config = dict(
    n_kv_head=6,
    rope_base=261000.0,
    attn_scale=0.177,
    init='uniform',
    init_std_qkv=0.0408,
    init_std_down=0.0,
    optimizer='muon_variant',
    warmup_steps=45,
    decay_shape='pow',
)
Each number is 128 + 32 x the weight over its row's rms, rounded and kept within 0 to 255. Layers, rows and columns count from 0. Numbers have three digits each. The size before them is the row's rms in percent of the matrix's.

# layer 4 attention value, 192x256, rms 0.0671, rows 126-127, columns 0-255
093:124154115126129073118087120137106172162121137077130130167100126095112158129165146117109130173135117151199091125078124131103124144156111122120188111126088126195145114124075133127116131107080174159147162126099115202115179196123124062156098134095112103173126102102120108142107238188103122148112180125180098181130084156129112124052183120085075130122171133158075181155172124058149136125190154139169187131108160126161127153134097155088103139065119131160152104165094144149103130143124170134149103157130130076095143136143189089110148078096085096141126133173101113123091068123135122143069150205146139102145135145094076147091074149084124145047117185135158110159213094145110135134131137098144138113146112105140124117162088120132134133176126119106141078067166099129094122103068134
098:152114093078162102134112138160093135117157148170193084088137139119048158162093151112116147136163106161165134202078150115118073090128091135178095124151102101085136155122168104117129113105111097181127152169121150107067119162118137109127118128150159156198067139093148114124108131146129140146147176112172105130203186187168142120133128126114134114083149163136140135132096111124130154034124126170144105096082101091215109120113112116173082162138195100126116141067101182092120135123121147055118172085122131145096118066140168160104150196139186139218061162156150167118079109123119140149150094160114114136097072099098119161149147118181165099170150138148115154124159115210133152182124141149109100108153154070074129148180143100147133136087153113098164130096136118111151158162086138
# layer 4 attention output (transposed), 192x256, rms 0.0629, rows 126-127, columns 0-255
110:169155180147104114120193192146167084136154145186109134134159125129097108129094140111127137085112101097106130148143151177123177085196149150080130099118143112166121178160137111104134120064133169204095079111121071139132099089100074096188111185104111160106118198119131072102123106108191132121115169126148188163129107102127118115085125162088153071153092106089104149131131134127168092125151160124078066163137020146122073134121206144106149141095137074073117129117116140140108109170142093093130123161058056174118160105099113164119139107150135171136113173104127153208163161147120124128143166127135156151085179104082105134110118118158159116114092143155094107134178128176125174119125127095178160118142091108132139132174206124070178158168157139142091102118129159144081113111127126
104:177073158147124137143160188132146124179086058139138156133154162136183092093137160143164066114114124133055080167129141107111120172146113082087102105096128137166148217174125093151114151155160063130137096087140205119110135111084116081115097095144199102151148073095147127125093153133124086156175089121137149163126152078161134140103208096113149118135144143167166102126139102150127084131184104130149066151111120117110093121078184113136153137155181135142147074124110148143134134159083132155181130119136092136141126134149127174126153123148137150113207166106155148117104121146117154132076095109198145121125079136122147077140060148181147152136168075141140144104199085155172148098087126125131095155131122195085085117129156083099164132080153074087076062186087121108136102099142103
# layer 4 attention query, 192x256, rms 0.0673, rows 128-131, columns 0-255
134:134167140174081138171139114188144070133134153081153117171150096130109168134073163127051101158158088064166062088097098097145101129115143091112098150151115085119159121104169154142112095141122176149137120080142073104107157170160149113170136079096171140044134134162158134086110129163207117050106099159164137112153146126104136194107174134098148194079161104140104095161085136100157122112132120137159063089136140135109114111122128159094146166167165126108124116086160160132100144165112126096126163124097176108175121106130058156171081127123126100081135149106125097158124128091170110152095119150087115104127092100133198099119070070086155109108073045136175191185165151128102160120147138105152105120104108156118158117104080137167080108109102118078165113139137118114064115084121170
143:093110147092212063104118125122127149138134154208115147166132165096123131078125178165118169222150133131101135151155134198083064115158149167087103088181118105130097159114086102095085105104158117118147131116135113163150115143098164126110142158142159174127113164156165113142150125126078119129167149137059195112157095151107089122067133083064157124140105121131091132160089067158180160149154169105144147090102148100145125122102141148051093165112127160152092123125115096149169142114125148115144183026106168145171153114219130106113124105126134136179185130161129102139165130120119151094140102092136130076118117147176139141132117127128124111144099126124152108126080093119080090092132171072152138185158106144172136155134130107118162087132201131146014086119092184150125114156151138
134:104104139133117125104103116053109218140088133145145106153105148153113133095142123145098128161165162135090138175160152195096146103108123106064060139184183176114117128112087129046102160112159135106110154109124141143143129106102178125124216107158102128137115150208078137087126104194098143129163116137147149119102098127116182128075130102041158117157086188104158162163112149182103079171071098116109155136110155122158123106109150139125177131132150045110123115134112149092146122188142195152134095089125121122154091094115106053104134156158105149198082102103144129118155158157090112075118148128165083067153113161139172136116143146082100099155153099078104136182106137082141136158133104157154169126085093128163188168136078093106075160124167122156112076113135145087122102133110092
152:070131085123124179079146064111131151170122127122096125160127097145150171189130129136115154057063171122080150097141146136138069090151118157076074127123126168100147123111105154203197158127149123173141097139133097094120121103101130155118189054160109151121144152183111168135116106117058115161123110155130157198197192230117118124111150137128115115143109093077102144118155154142137143125138155117110176151090125107146112142132120137152107167180149055123106134123131118178105136138126204129104130165093134136153141137156081165132080139110151120161114088143145098121192141092113075132190172139135136093089059114119139134101199116081129160114153099134038107133129134103144187117190109113145154194112111110168134177140167156091168080149159143166142099119102092138166182149128109
# layer 4 attention key, 192x256, rms 0.0651, rows 128-130, columns 0-255
140:135111134137097130145167138194130062126129094155137096063077138088150183122128120166051090148093062134101073124099136164100152129149065126144133135120152070130085139142183181182141104141111108113169134151184127171164072122150156108119098161127111116123137167070071111134167196101131131129079104125164155141075160149166085101137111108152145161173164118115170114153097150149132123110147138163127154132079140132138124118149180113169160102116116122119150120138145151078163116094145134146157134103171169112085190105062178162109120105124117090104114123136197090090137156165144161209126047151161157163126112088115168099106123127214161102143156132134083104085118070089162100126088111134078216099126110163106145080073132107107180119124137113180131190126112168124115143114079174
131:165135092164118134122164174190124169120125099157134095163097117139194139116162171124095149143020130084124108133110156117166111109100099113157094084092113105199089127054108153090111144113132143080133154121158152168195161120167100137124109188190090113092120147094125163149126123109165129142040069095151156100081085108119147119210117096162081175184121121118147145129061057145153102110162160122149118131102104097226131150162075119162149166130089145120106130136146142109136158110105073115137176134198080076112174157136156143155156041077101137080085174146183136109154134141116128108113100161104116130134138157116155095170128152118115096106107171151126163136144075162130106130133122146098156129125127105073107133135138134115127149094054133123158166110147114150123091049138139
128:125130166142134131061107088088096188173129157132144156103127169112117109091145128127177120118165062129167140175116122216166148150134140134160064108091148172164148132150109108169113060098166120100056094143137134124118131153130123187071116147147134133160133135131192157108149136164117109165089200079122119175200130103086114118185196121085157057114189095135157182173134116131146149149108129085144203160070079149138149143145139151113204144176122120164090105072128174101109151138133133142138158110166149157101131116133099083107059122156099112110158111131135153092118134061103150112127063174149102050135125180138167118097171154115153068166106160096144094194105129090098134126149152147098132103117117158159098133155205114130124140136144156165083112121089154136118092129157150